{
  "lr_mult_qkv": 0.5,
  "beta2": 0.99,
  "steps": 5100
}
Each number is 128 + 24 x the weight over its row's rms, rounded and kept within 0 to 255. Layers, rows and columns count from 0. The size above them is the row's rms in percent of the matrix's.

# layer 6 attention value, 128x256, rms 0.0759, rows 101-118, columns 128-255
size [ 91 108  98 110  96  91 102 103 110 100 103 101 107 107  96 102  97 106]
[[ 56 141 106 143 162 141 111 120 165 143 125  84 137 133 104 131 204 143 131 144 143 156 158 140  79 157 144 136  89 131 127 166  82 147 141 149 157  91 143 144 145 135 100 118 146 165 125  94 149 160 116  88 141 150 125 129 157 116 129 105 128 158 108 149 103 121 103 117 100 147 138 115 141 144 115 152 126 128 170 115  94  92 110 125 161 126  94 125 149 149 142 134 120 149 113 135 120 131 176 134 125 161 125 186 152 118 110 116 116 129 135 135 112  89 105 140 179 156 120 152 116 156 128 167 119  91 145 117]
 [ 96  96 111 132 141 137 124 116 129 127  98 147 131 152 123 149  96 133  98 139 122 140 136 140 115 175 152 139 111 127 151  86 164 124 162 116 117  96 147 119 132 114  88 125 131 146 119 180  98 127 120 131 134 100 109 112  93 173 149  80  97 113 119 142 127 135 146 131 111 106 148 147 101  73 126 129 139 129 142 115 172  83 123  97 130  66  99 150  99  94 139  90 150 139  96 150 168 145 154 110 152  92 113 152 145 133 108 110 135 106  85 120 139 111 129 134 135 155 118 147 181 134 150 127 155 127  77  79]
 [126 110 114 170 114 139 149 117 129 150  59 115 114 134 109 146 153 123 106 124 143  71 119 132 143 108 192 102 101  98 177 122 109 135  96  91 171  88 163 126 113  98 105 116 149 127 135 111 163 105 107 113 113 179  92 138 133  83 155 118 112 125  87 131 103 125 140 155 139 119 165 100 127 146  80 126 145 156 145 115  72 161 122 138 127  69 160 124 150  94 141 118 123 141 168 160 145 110 140 144  99 137 133  90 136 139 146 106 117 131 113 154 118 131 138 107 117  96 168 107 151  89 139 141 136 144 132  99]
 [119 136 126 143 122  88  90 141 126 158 116  97  78 124  63 120 125 122  99  85 113 127 142 157 124 156  97 130 164 117  93 137  84 130 147 180 138 157 158 158  99 113 119 162 104 131 108 103 107 124 139 144 117 112  88  91 122 129 143 166  70 109 126 120 138 129  86 106 161 115 101 122 141 113 115  99 168 103  84 119 110 164 140 135 144 133 107  97 134 173 117 148 105 125 127 142 103 129 147 162 149 109 164 146 134 158 146 150 114 153 153 116 115 172  94 155 104 136 146 150  95 139 119  90 124  95  79 108]
 [134 144 153 129 121 120 101 132 127 133 155  88 148 128  52 107 121 115 113 131 115 103 119 125  82 115 159 126 130  98 116 118 159 113 132 119 144 163 137 156 119 133 114 127 125 148  65 138 154 112  93 115 151 122 112 123 172 128 151 176 145 113 120 141 152 153 132 150 156 144  93  91 129 156 108  76 140 120 133 127 123 107 132 125 131 147 140 100 180 109 143 107 126  92 145 142 124 164 118 159 150 214 140 126 128 127 113 131 128 136 172 116 155 117 134 106 174 146 152  95 120 154 154 146  87  99  91  96]
 [134 130 112 140 108  89 146 116 132  92 123 128 108 121 136 141 104  88 159  65 134 120 130 163 107  82 118 138 134 112 108  79  96 128 160 149 148 131  73  96 154 127 137 112  90 102 142 150 132 125 159  77  85 167 138 168 118 121 126 156 143 115 123 122 113 129 129 121 158  95 149  82 148 175 100 129 117  92 120 139 123 115 132 110  72 134 141 101 126 167  81 126 130 162 106 121 106 133 111 103 130 135 114 170 136 152 130 141 134 143 145 104 109 117 143 152 111 108 124 120 153 133 122 110 113 128 138 160]
 [136 107 153 180 109 147 112 110 114  94 133 164 127 180 181 148 145 141 106 125  88 170 150 110 113 111 127 144 182  72 152 145 104 132 120  97 128 144 107 138 117 106 122 113 129 173 134 103 154 155 140 118 119 165 163 130  72  76 102  92 144 168 135 147 102 142 165 111 143 109 138 100  90 158 187 134 127 130 147 128 172 157 179 139 106 135 158 142  88 142 122 128 118 148 114  69 112 109  97 128 140 100 119 138 146  81 123 148 121 127  98 105 173 109 138 122 127 118 159  95 133 114 126 114 123 127 158 106]
 [140 127 131 132 127 139 124 123 123  75 139 152  94 125 160 180 102 126 156  87 131 169 137 119  95 134  64 130 147 110  99 141  58 135 111 143 119 132 138 109 134 159 145 101 102 144 129 133 123 174  95  96 102 107  89 119 131 119 101 109  95 166 144 133 107 105 112 149 140 135 126 145 133 111 151 125 145 133 160 105 112 110  97 123 102 170 135 145 134  98 138 137 134 125 107 170 192 162 137 136 140 112 142  80 149 125 128 152 147 114 101 126 126 141 120 126 140 172 168 105 151 147  98 131 116 102 134 146]
 [129 125 159  81 128 148 151  86 125 138 128 142  86 102 153 151 100 139 136 104  98 119 121  91 164  76 104 141 127 106 160 115 130 134 109 140 142 132 145 138 117 156 151 140 106 129 147 130 121 120 140 135 121 108 212 140 131  99  81 113 130 118 155 142 126 108 150 135  98  96 139  95 116  81 137 129 133 117 154 158 122  98 113 116 118 130  86 117 112 142 147 118 108  83 107 132  91 162 166  80  95 116 127 156 124 141 109 103 165 134  70  78 120 147 146 130 181 126 152 167 167 105  94 131 149 135 122 105]
 [109 135 126  97 133 207 105 113 113 146 159 101 202 138 137 123 119 135  94 139 150 169 119 137 150 112 165 140 111 172 129  89 148 120 144 170  95 141 132 142 124  70 130 119 134 130 147 170 120 103 127 128 122 128 112 101 143 114 140 115 111 145 116 107 124 133 109 119 105 161 149  99 120 117 179 138  83 127 144 128 109 117 156 103 124 162 161 152 129 112 125 134 111 145 102  86 119 119 141 185 132 117 134 130 128 106 132 129 128 119 106  90 158  82 156 112 111 114 170 124 127 135 149 173 112 144 127 143]
 [116 135 122 128 107 133 161 116 121 170 106 129 147 122 154 129 130 141 120  91 162 143 118  90 156 112 199 138 127 166 123 135 150 124 141 116 120 147 134 136  60 128 126 114 139 106 128 153  92  82 107 155 105 140 100 110 158 132 101 182 143 108 119 133 135  95  83  91 137 166 137 149 132 130 109 166  74 145 103 111 138 156  86 166 101 130 133 130  86 100 157 113 151 150 105 114 133 149 103 120 156 109 113 140 109 137 112 110 139 139 113 103 109 133 109 103 116 138  76 121 145 118 186  87 118  91 144 174]
 [102 123 108  66 171 133 120 120 128 162 114 135 150 118 129  96 134 162 109 128 122 113 122 133 119 136 128 109 147 130 134 100 126 131 150 114 113 126 150 117 141 117 148 120 118  99 153  93  95 165 109 104 187 149 132 137 112 117 126 125 138 113 113 165 140 104 169 119 120 126 101 151 117 142 121  76 155 130  99 170 136  89  97 124 138 143 100 104 143 114 132  97 170 127 144 179 124 116 111 164 108 124 122 138 147 111 141 108 132 135 149  81  98 114 128 154 132  93 155  98  99 128 141 119 136 160 129 106]
 [129 110 144 169  98 126 149 178  97 156 102 148 111 145 143 137 144 148 163  94 110 118 115 162 124 133 127 134 138 104 108 132  95 133 101 102 120 148 106 100 152 150 164 201 126 109 133 166 143 143 123 134  92  96 141 151 110 129 161 156 124  94 120  81 123 119 122  58  99 145 118 130 112 169 124 130  66 126 122 149  75 107  87 110 118 176 118 152 108 140 121 128 124 117 154 174 151 112 117  87 100 129 126 124  94  93 147 163 138 137 147 157 132 183 141 109 132 129 150 127 121 100 109 136 157 146  71 130]
 [128 141 163 149 146 120 120 135 115 131 112 146 103 127 141  98 129 174  99 131  92 141 133 162 114 126 118 100 158 129 145 159 131 130 126 194 118 126 122 116 135 127 125 115 102 111 151 107 133 153 108 107 144  82 100 117 146 168 118 119 114  77  89 110 124 126  88 150 103 137 102 118  95 124 131 156 100 161 126 129 126  70 126  99 165 124 144 150 148 116 158 106 134 132 146 135 187 107 124 159 128 143  95 125 146 103 104 100 125 132 138 115 118 120  92 168 147 142 103 100 104 158 147  93 118 151  82 137]
 [151 118 126 145 117  88 108 116 155 145 112 109 124 167 119 168  73 172 146 114 132 141 150 117 122 123 146 111 139 154 144  73 139 109 115 129 144  88  93 100 108 103  95 142 148 178 147 124 121 137 107 126 148 143 109 156 137 134 117 171 124 100 117 120 131 115 150 132 135 150 164  87 115 127 108 135 131 142 137 146 112 124 127 149 123 130 117 150 155 108 169 137 117 109 123 169  99  98  98 120 117 151 130 143 126 145 111 167 109 103 197  93 129 138 126 132 114 160 161  99 151 154 124 124 117  99 106 133]
 [143 142 115 155 135 135 116 160 153 140 122 170 124 122  81 137 135 155 146 148  99 141 114 146 117  73 120 154 143 128 131 110 145 139 162 128 112 121  77 129 115 116 149 103 149 139 130 132  98 120 164 132 113 121 159 141 168 116 152 104 141 142  98 120 148 112 156 119 124 136 138 128 150 127 132 115 128 125 141 153 159 112 116 142 117 107 118 158 120 185 103 112 128 132 118 139  94 141 105 130  94 123  89 128  86 131 164  96 145 141 135 126 140 139 159 106 138 132 124 146 136 104 140 106 158 168 155 166]
 [131 139 142  95 129  88 164 135 143  95 146 110 133 113 155  98 103 160 129 137 118 131 131 154 107 153 131 120  98 156 165 117  88 146 126 145 168 133 143 101 142 139 139 108 116 131 142 163 126 118 164 144 121 128 148 124 130 113 137 107 151 135 109 139 128 119 115 112 116 137 134 109 166 128 167 155 106  96 168 157 103 145  98  99  91 130 154 144 125 169 153 117 100 173 117 119 121 145 113 117 125 137 118 171 143 122  90 137 164 124 153  99 128  99 125  88 118 140 146 153 152 139 101 152  83 113 169  78]
 [126 102 136 108 107 117 146 110 100 132 169 110 122 106 115 135 167 160  98 138 104 125 107  95 129 154 134 120  62  89 140 102 115 117 152 149  99 130 143 129 170 100 111 128 127 127 132  99 114 135 145 126 146 118 117 124 135 102 149 157 130 120 155 125 116 134  97 114  85 115 117 169  77 112 119 126  88 134  99 127  88 143 131 163 149 156 121 137  95 148  63 111 143 123 155 153 102 108 128 148 133 146 166 169 103 171 112 114  90 100 144 102 101  95 102 137 138 115 129 136 124 154  91 137 134  91  93 160]]
# layer 6 attention output (transposed), 256x256, rms 0.193, rows 101-118,229-246, columns 128-255
size [ 87 114 104  98  93  90  97  98  99  96 100  98 106 107  96  98  95 105  99  98  94 109 100  95 104  96 105 103 109  97 107 100 106 109  93 101]
[[159  89 165 114 132  89 112  91 126 129 110 124 144 140 149 149 117 133 136 105 169 124  91 134 106 116 125 153 135  98  60  85 112 170 117  98 136 138 137 130 119 136 146 114 105 167 125 119 138 144 134 117 123  89  76 151 158  78 194 144 123 150  98 138 121 118 156 152 102 161 100 134 117 126 117 148 166 129  95 153  93 141 120 133 144 128  93 128 138  88 131 120 132 146 136 138 147 150 133 156 131 109 120 158 162 152 211 155 111 147 131 110 110 118 158 122 147 114 149 121 114 137 165  89 122 139 138 149]
 [121  86 138 119 136 154 146 156 120 132 124 128  84 159 124 129 132 110 110 116 116 121 144 114 144 118 136 168 167 131  97 109 137 142 139 134 122 131 124 155  93 100  95  92 102 138 138 133 136 126 129 127 150 106  77 127 125 134 150 130 149 108 136 108 148 141 102 106 141 128 105  90 122 123 141  72 137 124 148 101 134 150 100 152 151 108 129 151 146 162 124 108 152 158 153 129 145  91 116 123 115 131 105  97 152  98 147 196 127 115 157  93 148 180 133  97 144 148 126 132 140  84  77 100 134 111 158  94]
 [132 114 121 123 140  99 147  69  99 112 144 141 161 110 129 133 124  93 105 123 120 121 180 124 146 126 145 122 153  79 121 121 168 118 138 110 106 123 136 143 121  95 146 146 167 115 123 161 124 122 107 138 146 120 135 136 145 127  98 146 161 146 142 122  81 117 164 160 145  84 165 128 122 134 149 123 152 124 132 137 142 124  98 167 113 110 128 110 148 146 132 144  94  63 127 120 155 144 117 164 170 109 122 119 130  94 113 117 119  88 145 162 125  98 151 130  82 169 142 141 134 146 104 127 147 132 193  65]
 [106 130  97 121 125 106 116 139 136 117 128  81 136 109 136 148 151 139 136 158 150 103 140 135 135 175 124 109  84 115 168  92 175 152 121 150 150 142 125 134 167 148 132  98 133 148 158 125 128 136 109 116 189 107 140 156 110 113 108 139 118 192 120 163 155 125 127 163 119 111 142 121 138 138 133 127  97 134 157 102 104 113 125  79 105 183 135 133 144 123 123 144 119 133 112  94 145 138 130 131 102 130  96 120  91 115 128 160 101 108 143 142  93 100 151 148 128 166  83 137 145 136 133 153 130 122 142 128]
 [139 143  96 109 100 171 136  95 108 127 117 120 128 139 124 115  90 112 155 150 144 172 155 112 175 150  97 145 129 105 143 109 166  86 158 124  94 105  96 119 155 121 143 128 127  91 152 121 158 131  99 141 155 159 131 167  95 119 137 148 123 142 110 126 112 114 144  93 159 161 161 161 159 107  84 122 132 106 125 106 160 148 150  97 110 114 154  79 115 108 101  94 112 114 107 151 144 122 167 125 149  89 121 151 105 125 125 177 146 177 127 113 105 138 103 114 151 137 152 101 136 130 110 139 135 174 115 124]
 [101  99 137  85 159 111 117 132 150 110 150 131 159 152 116 137 148 153 140  85 130  78 137 138 158 119 135 161  71  71 126 141 107  92 100 133 124 114 112 170 136 126 111 107 151 165  96 122 151 105 113 134 163 134 110 126 160 149 112 156 149 140 152 120 116 124 137 164 119 121 116 130 138 118 120 126 162 114 146 117 111 135 150 144 123 104 101 128 133  96  84 136 132  94 156  92 131 100  70 114 164  93 167 139 150 130 109 104 143 131 132 138 155 128 141 147 170 129 135 161 178 132 134 103 149 127 126 119]
 [103 165 126 120 151 134 108 154 141 110 165  97 113  97 111 144 100 115 143 122 134  94 132 128 152 167 126 147 125 161 141  83 151 110 114 159  88 122 131 107 128 170 129 116 100 134 160 138 121  81 165 188 126 143 137 147 146 119 153 150 129  99 153 160 160  97 150 104 105 109 168 173 117 106 106 107 151 146 171 111 130 128 113 125  85 136 140 118 121 135 148 128  83 176 114 105 122  87 111 112 149 135  97 150 152 164 140 157  81 145 112 116 117 128  84 127  95 113  83 124 145 154 132 172 120 153 119 112]
 [146 135 174 131 105 166 147 157 118 132 118 127 179 163 167 140 151 126 118 100 113  99  86 131 145 113 137 142  99  83 134 139 102 140 117 179 159  96 137 110 124 141  80 147 136 127 170 138 148 137 117 164 145 136 121 100 115 121 151 144 129 160 108 105 129 158 165  81 119 154 138 155 101 197 109 135 101 147 137 125 128 162 109 130 124 127 128 112 119 155 144 113 125 127 111 136 100 129 179 140 141 136 137 147 142 108 135 119 128 152 106 137  70 102  97 169 123 144 111 146 107 141 122 114 125 129 157 119]
 [132 133 148 112 120 135 115 145 137 160 146 173 120 163 122 145 137  99 127 109 133 109 100 125 105 128 139 106 136 128 117 162 113 136 129 127 104 133  82 109 164  88  96 136 106 112 170 119 132 145 143 101 116 123 120 170 129 154 115 119 131 113 117 120 129 100 115 102 137 101 104 133 147 168 130 160 128 100  66 137 153 168 110  85 127 122 145 146 145  97 105 146 122 113 141 137 107 157 112 191 116 135 191 126 126 122 107  71  88 166 133  93 123 167 146 146 172 157 141 128  95 141 130 105 124 121 114 150]
 [134 106 119 139 126 110 193 126 138 119 142 168 124 180 122 104 113 145 110 105 107 121 121 120 140  63 162 151 139 134  99 142 147 137 184  91 117 152 125 124 145  98 184 131 112 140 110 112 179 137 157  96 156 153 118 123 113 155 102 117  94 138 137 138 169 152 165 164 155  92  89 167 144 101 111 119 148 135 165 118 121 146 136 168 134  90 137 121 129 150 102 141 142 138 162 107 123  68 163 106 144 137 133 134 152 137 120 171 125 119 122 128  83 112 133  92 111 113 156 120 166 142 149 118 139 150 110 128]
 [ 95 114 116 142 181 126 169 152 114 134 184 108 118 105 183 111 164 161 128 154 124 163 147 129 124 129  88 125 133 168 114  90 164  99  94 134 142 140 131  63 142 111 159 179 146 152 110 125  59 121 146 105 112 182  89  86 127  96 112 157 126 128 153 133  80 150 136 111 132 127 147 132 130 122 161 133 123 136 178 114 105  85 123 170 154 163 120 158 139 140 118 173 159 124  85 135 126 110 163 104 121 149  86 128 145 148  91 120 101 105 107 147 136 119  96 135 118 118 157 136 116 126 154 128 112 108 148 119]
 [135 106 120 135 128  70  99 124 154 152  95 162 131 171 106 133 140 108 103 105 128 144 169 117 131 119 139  96 178  79 112  96 149 160 155 130 118 110 137 116  74 161  96 139 128 136 144 135 155 146 153 141 143 115  64 152 127 100 125  93 136 130 131  99 107 116 123 136 137 130 130 119 108  89 142 152  96 118  81 116 155 128 127 134 165  95 164 172 125 158 125 126 130  64 125 149 137 157  93 140 136 123 120  74 150 105 119 121 161 108 127 160 127 133 159 137 149  96 145 190 138 136  86 118 129 151 137 152]
 [159 129 128 109 114  77 101 148 162 117 125 109 145 147 151  69 141 130 140 137 117 156 110 108 112 144  93 132 116 124 169 146 126 119 156 113 140 107 145 113 186 132 133  97 156  90 128 128 128 137 126 111 124 115 142 100  84 113 140  87 128 135 144 106 134 134 176 146 112 129 130 139 178 107 175 155 144 158  62 119 168 119 111 128 108 173 143 122 150 134 154 124 141 151 130 108 170 140 136 150 111 118 147 121 106 131 151  99 117 115  99 167 105 150 100 170 134 116 158 127 123 126 158 140 101  98 132 117]
 [ 80 109 155 149 116 104 131 154 132  98 114  99 141 155 163 131 118 123  99 142  93 126 164 121 116  87 122 142 178 110  93 156 170  93 127 119 132  75 116  96 154 171 109 112 142 141 135 139 109 137 137 114 120 164 108  91  88 145  84  92 141 112 163 145 103 139 114 108 148 133 138 120 123 118 129 138 140 144 147  95 112 166 128 151  92 131 119 183 103 149 168 112 134 129 159 115  91 137 139 119 133 132 103 112 108 145 136 117 147 176 156 134 140 120 130 160 154 111 114 140 165  82 110 104 131 131 109 132]
 [ 78 128 152 155 121 161 114 156 133 109  50 154 142 131 101 136 124 116 112 111 116 120 110 167 121  96 141 149 129 125 106  91 100  98 115 141 139 119 160 112  90 128 139 109 153 153  93 101 131 114 146 111 122  87 157 147 128 105 142 101 112 113 102 107 119 154 141  88  77 198 133 136 100 136  98 152 110 114 149 107 150 107  86 133 133 159 143 142 120 137 135 102 124 155  88 146 153 118 101 137 117 142 127 125 121 130 124 157 147 112 130 180 158 102 126  64 137 123 127 146 155  74  87 109 112 142 154  90]
 [111 155  81 106 119 110 113 165 127  96 161  94 143 120 160 112  96 120 125  98 134 188 158 127 144 117 100 128 144 106 163 107 110  71  95 133 144 110 126  81 170 127 161 127 119 133  94 128 154 116 145  92 131 152 141  94  97 148  95 109 110  99 150 134 133 125 122 159 133 134 150 122 107 138 119 163  99 139 104 132  83 152  78 101 174 119 141 144 163 102 147 131 124 157 107  92 131 109 117 126 104 132 142 136 126 109  90 116 109 137 132 152 151 136 146 123 170 137 129  82 149 124 175 103 123 131 136 133]
 [129 172 141 142 158 112 158 182 157 123 107  70 194 204 140 112  85 145 134 131 149  95  93 142 111 130 123 160 146  71  84 103 180 142 139  99 147 126 146 113 141 151 124 112 145 112 152 135 124 120 164  71 158 128 144 100 118 120 117 137 117 104 141 146 107 134 134  89 119 125 130 137 153 128 136 107 102 146 114 121 108 109 135 119 108 147  74 129 135 104 128  95 123 120 121 171 112 112 174  81 135 101 137 107 146 124 164 136 138 118 117 107  88 103 152  99 173 100 100 106 126  95  93 141 125 120 113 121]
 [157  90 144 103 170 125 107 162 174  95 105 148  92 151 127 109 141  88 121 133 136 123 120 127 127 137  96 141 116 164 101 154 104 168 162 104 139 130 144 196 107 140 139 141 104 126  91 133 139  97 108  81 144 136 139 116 111 150 148 130 167 118 137 111 176 103  85 115 117 133 139 114 112 120 160 103 112  76 137 158 149 112  88 120 132 160 117 112 132 132 136  95  81 117 151 132 110  90  89 115 112  99 107 138 104 124 128 107 179  84 113 131 115 143  99  88 130 161 130 143 125 202 134 139 136 125 111 131]
 [110 147 128 145 110 112 144 101  87 115 138 141 135 131 139 144 160 135  99 111 131 104  98  91 161 149 143 165 130 152 135 106 101 179 150 132 144 138 109 174 119 133 127 139 107 156 122 116 136 143 111 114 132 143 109 118 128 106 141 121  87 125 103 115 153 118  62 122  99 113 130 110 101 157  91 167 156 177 126 128 107 107 123 119 120 158 125 168 147 171  94 107 150 120 151 126 116 142 140 102 107 124 134 126  95 149 103 148 142 145 115 130 121 110  97 154 142 134 102 129 135 146 147 153 140 150 146  86]
 [138 150  81 124 139 162  99 131 127 105  96 140  97 138 171 160  65 132 157 146 144 106 119  89 107 159 118 114 143 135 124 109 149 160 135  81 130 117 136 102 151 174 147 124 149 148 101 148 136 144 115 138 157 107 157 136 149 131 107 126 140 117 153 120 119 151 139  63 140 143 204 140 141  72 109 117 135 129 168 125  69 138 106 120 120  83 156  72 129 117 131 117 157 146 152 148 134 130 153 128 186 109 108 145 133 127 163 114 108 129 125 133  91 124 132 105 104 139 123 148 128 131 106 101  87 127 120 121]
 [121 136 176 154 116 104 132 147 132 107 113 101  97 116 137  87  91 157 121 147 112 107 111 104 145 131 145 121 143 127  91 150 145 212  94 147 122 106 119 124 104 167 117 101 114 127 168 108 113 141 126  82 100 130 119 127 127 138 151 103 104 116 108 159 117  82 134 124 135 137 110 141 158 127  49 154 111 155 138 126 157 135 153  99 138 125 105 112 130 144 120  85  87 146 151 153 167 102 109 129 121 109 161 107 153 138 171 140 177 129 109 114 139 170 155 120  97  96 116 162 112 120 149  86 120 169 143 112]
 [157 122 135 137 126 141 187 138  99 100 115 120 120 150 119 109 122 143  52 134 113 163 170 139 119 113 169 139 156 133 138 135 130  85 116 119 108 139 138 115 141  90 133 119 134 128 163 164 107 118 143 137  66 135 110 109 137 106 189 118 112  92  93 154 129 117 107 122 137 162  79 149 122 147 110 155 208 138 114 136 141 159 160 155 165 103 130 144 118 122 142 118 138 114 143 134 134 154 109 160 111 167 147 157 115 107 144 107 125 126 102 133 152 131 105 120 109  90 138 107  84 123 114 106 144 154 107 139]
 [128 160 101 150 157  92 145 117 105 146 127 113 122 104 117 148 127 131 103 139  98  89  94 111 114  96 184  92  96 127 126 136 113 103 168 150 154 184 115 117 142 172 143 123 156 161 148 181 148 120 127 114 119 123 149  91 157 136 142  73 109 122 188 155  78 125 111 145 139 106  75 102 133 126 138 139 148 152  99 113 147 122 171 156 148 135 110 171 147 158 126 103 154 104  88 124 134 112 119 135  79 147 148 121 104 155 137  95 147 160  95 137  85 102 142 171 117  99 133 135 137 129  82 131 144 112 150 130]
 [110 134 149 146 124 125 149 161 143 157 164 157  84 115 120 119 115  99 120  96 138 141 119 112 113 116 121 113 119 137 196 121 151  83 126 116 145  94  75  89 115 122  93 125 101 127 139 115 148 137 151 146 103 177 125  88 107 127 127  85 158  95  81 134  96 139 100  98 105 144 126 130 158 132 106 159  90 182 106 116 122 160  42  98  84 175 166 110 118 174 134  93 120 155  91 147  89 134 160 153 126 123 124 115 153 155 107 113 153 167 110 135 138 127 115 116 142 127 121 106 144 122 140  85 137 147 125 147]
 [127  78 126 120 117 101 109 141 140 126 105 159 148 144 131 145 176 146 109 101 115 159 159 164 120 128 114 105 135 123 134 143 115 151 127 120 139 152  97 149 147 137 117  88 103 130 121 145 188 153  84  81 153 143 138 117 109 112 123 107 109 161 153 193 104 156 114 114 135  82 132  71 135 133 146 132 123 175 130 141 150 145 119 119 124 112 135 135 123 141 159 140 174 155 151 112 161 121 107 152 115 123 113  92 104  84 142 127 119  71  96 138 174 142 110 123 155 132 129 126 144 103 116  94 117 142 157 132]
 [134  94  79 110 130 111 130 128 143 134 107 155 142 148  99 102 137  96 127 111  93 174 132 133  99 138 135 100 117 128  71 105 130 129 166  90 149 153 128  87 148 126 135 145 146 157 118 137 124 156 133 132 112 130 115 136 140  95 122  98 112  85 107 135 155 131  90 139 115 141 131 125 165  90 151 107 136 117 103 141 186 130 147 121  98 114 122 155 171  77 137 121 164 120 166 174 152 117 131 146 128 154 114 137 118 164 115 119 139 133 128 114 146 130 164 135 113 156 124 139 139 102 146 120 137 136 142 150]
 [ 98 166 127 130 150 149 114 115 135 136 102  73 149 139 122 154 151 149 177  74 114 143 174 121 109 126 123 142 115 115  72 109 148 145 108 133 152 108 125 144 177 134 103 160 145 122 143 135 145 118 122 105 154 138 166 128 121 152 118 135 135 144 126 131 119 100 120 108  91 156 151 109 120 107 157 107 112 119 149 134 154  71 111 165 124 132 123 131 116 140 148 124 138 119 129 105 128 132 157 104 140 113  83 125 141 123 179 109 145  90 151 127 137 111 118  90 142  93 144 142 143 102 112  87  52 128 128  96]
 [105 137 121 112 115 142 124 119 155 195  85 109 167 105 132 136 143 144 144 118 131  96 145 138 159 163 107 154 118 171 111 146 129 113 129 184 130 180 165 119 132 178 112 149 148 101 145 157  87 123 158 140 138 129 176 164 126 101 141 122 129 150 114 102 115 119 132 108 112 136 132 119  88  82 107 118 103 117 119 124 125 115 166 152  86 186 100 157 139  96 146 128 122 119  85 110 100 177 122 115  94 119 132 100 124 120  92 122 141 135  69  83 112 154 117 132 162 124 157 117  94 128 145 125 122 105 128 131]
 [150 175 155 158 131 114 119 134 152 139 138 130 131 177 144 154 111 128 139 121 148  73 133  97 161 134 140 148 169 138 128 125 146 138 166 117  93 128 145 131 111 110 166 112 133 120 128 150 132 106 120 149 127 109 163 153 182 164 128 140 152 119 116  99 156  75 157 119 148 139 171 169 156 142 112 148 137 100 130  90 153 150 142 116  90 147 149 118 102 147 136 119 120 141 105 121 130 122 101 135 139 129 147 145 181 108 161 102 137 168  93  93 139 116  95 104 110 143 143 124 144 134 171 122 124 116 121 160]
 [ 65 110 149 100 120 131 130 116 118 157 161 133  92  86 122 128 112  93  83 128 131  79 142 109 119  94 172  89 131 175 127 177 137 140 123 107 144 140 111 149  95 121 154 134  86 131 162 132 156 138  97 123 134 112 116 127 144 119 152 133 125 129 110 139 158 123 101 142  88 124  88 124 101 132 117 120 129 129 121 176 134 119 105  91 105 142 140 116 140 185 102 124 121 124 166 116  83 110 104 130  86 118  53  98 157 106 101 133 131 132 128  71 136 118 115 125 133 152 133  83  88  81 127 110 163 125 140 146]
 [117  87  82 196 104 162 132 131 109 122 134 177 126 107 170 174 123 108  81 174 101 110 131 131 142 140 115 123 120 135 141 132 141 128  93 121 122 152 106 121  99 128 170 152 137 131 123  96 149 113 141 137 144 137 136 144 145 161 126 177 114 128 140 126 115 167 123  96 152 140 157 138 122 161  70  89 104  86 145 111 112 124  71 109  96 129 161 116 108 120 115 115 128 120 113 134 125 123 131 156 115 158 116 158 140 114 131 146 124 162 180 149 137 155 170  66 121 118  87 103 192  78 109 126 138 131 109 122]
 [161 161 144 128 141 106 162 101 107 153 130 134 131  97 145 124 135 143 107 150 125 137 108  83 138 114 156  87 125 130 149 150 152 107 138 160 120 156 144 126 119 147 142 164  99 162 104 175 163 151 139 115 154 118  92 127 188 145  88  87 121 127 154 126 132 140 123 124 130  89 115 124 168 158 109 141 159 159 152 129 129 134 119 108 143 106 121 154 186 153 122 136 174 113 133 128 141 126 116  96 117 113 106 146 184  93 128  95 151 113 118 121 168 102 151  89 106 119 161 134 133 174 177 165 106 165 130 162]
 [175 133  96 123 101 104 101 151 130 131 173 146 129 106 173  86 109 146 120 129 121 117 142 161 196 145 108  99 124  94 128 129 105 100 106 110 164 114 112 123 149 157 121 140 116 110 105 132 130 128 118 160 138 166 180 115 156 149  93 112 105 123 163 113 117 138 111 123 156 122 142 132 105  98 170 108 111 160 137 138 170 113 158 166 116 146 122 110 142 123  94 125 102 132 152 149  95  86 112 105  99 103 110 144 166 152 144 101 125 141  77 139 100 149 125 115 117  84 114 152 132 149 101  91 152 142 137 115]
 [114 162 123 127 141 161  97  81 125 141 166 126 155  95 145 147 146 109 114 177 123 109 146 149 130 115 123 173 108 105 105 107 147 113 182 136 138 138  92 188  62 121 128  94 137 102 123 116 125 119 159 103 126  83 151 141 116 152 167 153 125 143 158 134 133 108 139 156 124 151 121  95 158 110 145 116 134 116 131 119 148  71 150 136 112  88 154  97 110 114 133 135 146 100 108  91 142 171 120 162  66 132 134 136 131 139 121 121 133 138 107 133 160 150 162  92 116 149 170 116 126 139 132 151 137 107 119 142]
 [150 180 125 157 101 136 111  95 101 133 142 154 161 108  69 152 130 135 177 104 102 163 121  98 139 149  98 106 108 172 131 141 136 131 130 135 120 169 120 111 141 101 147 103 152 110 119 125 163 121 112  96 103 131 118  91 133 116 118 137 106 133 134 138 105  87 110  65  96 139 153 101 134  98 128 138 120  95 127 132 119 115  86 125 115 133 173 110  99 110 175 132 137 138 151  87 148 124 136 150 105 100 115 144 109 133 122 132 103 132 116 131 132 105 134 155 122 133 122 166 123 116 150 113 110 146 102 154]
 [115 105 193 134 147  97 121  75 131 134 150 117 128  99 150  80 112 147 114 130 151 151 123 142 124 114 140 129 158 129 128 140 100 127  90 148 130 137 113 143 100 149 154 124 147 114 167 122 151 169 106 163  92 126 109 138 138 108 113 165 131  98 113 107 129 154 141 155 109 174 112 113 125 106 128 124 170 113 121 112 136 142 185 116 183 101 149 105 116 151 140 133 138 118 111  98 106 158 123 145 146 168 157 127 152 141 119 137 118 107 137 137  91 126 117 138 138 160 168 116 154 156  71 106 162 115 168 151]]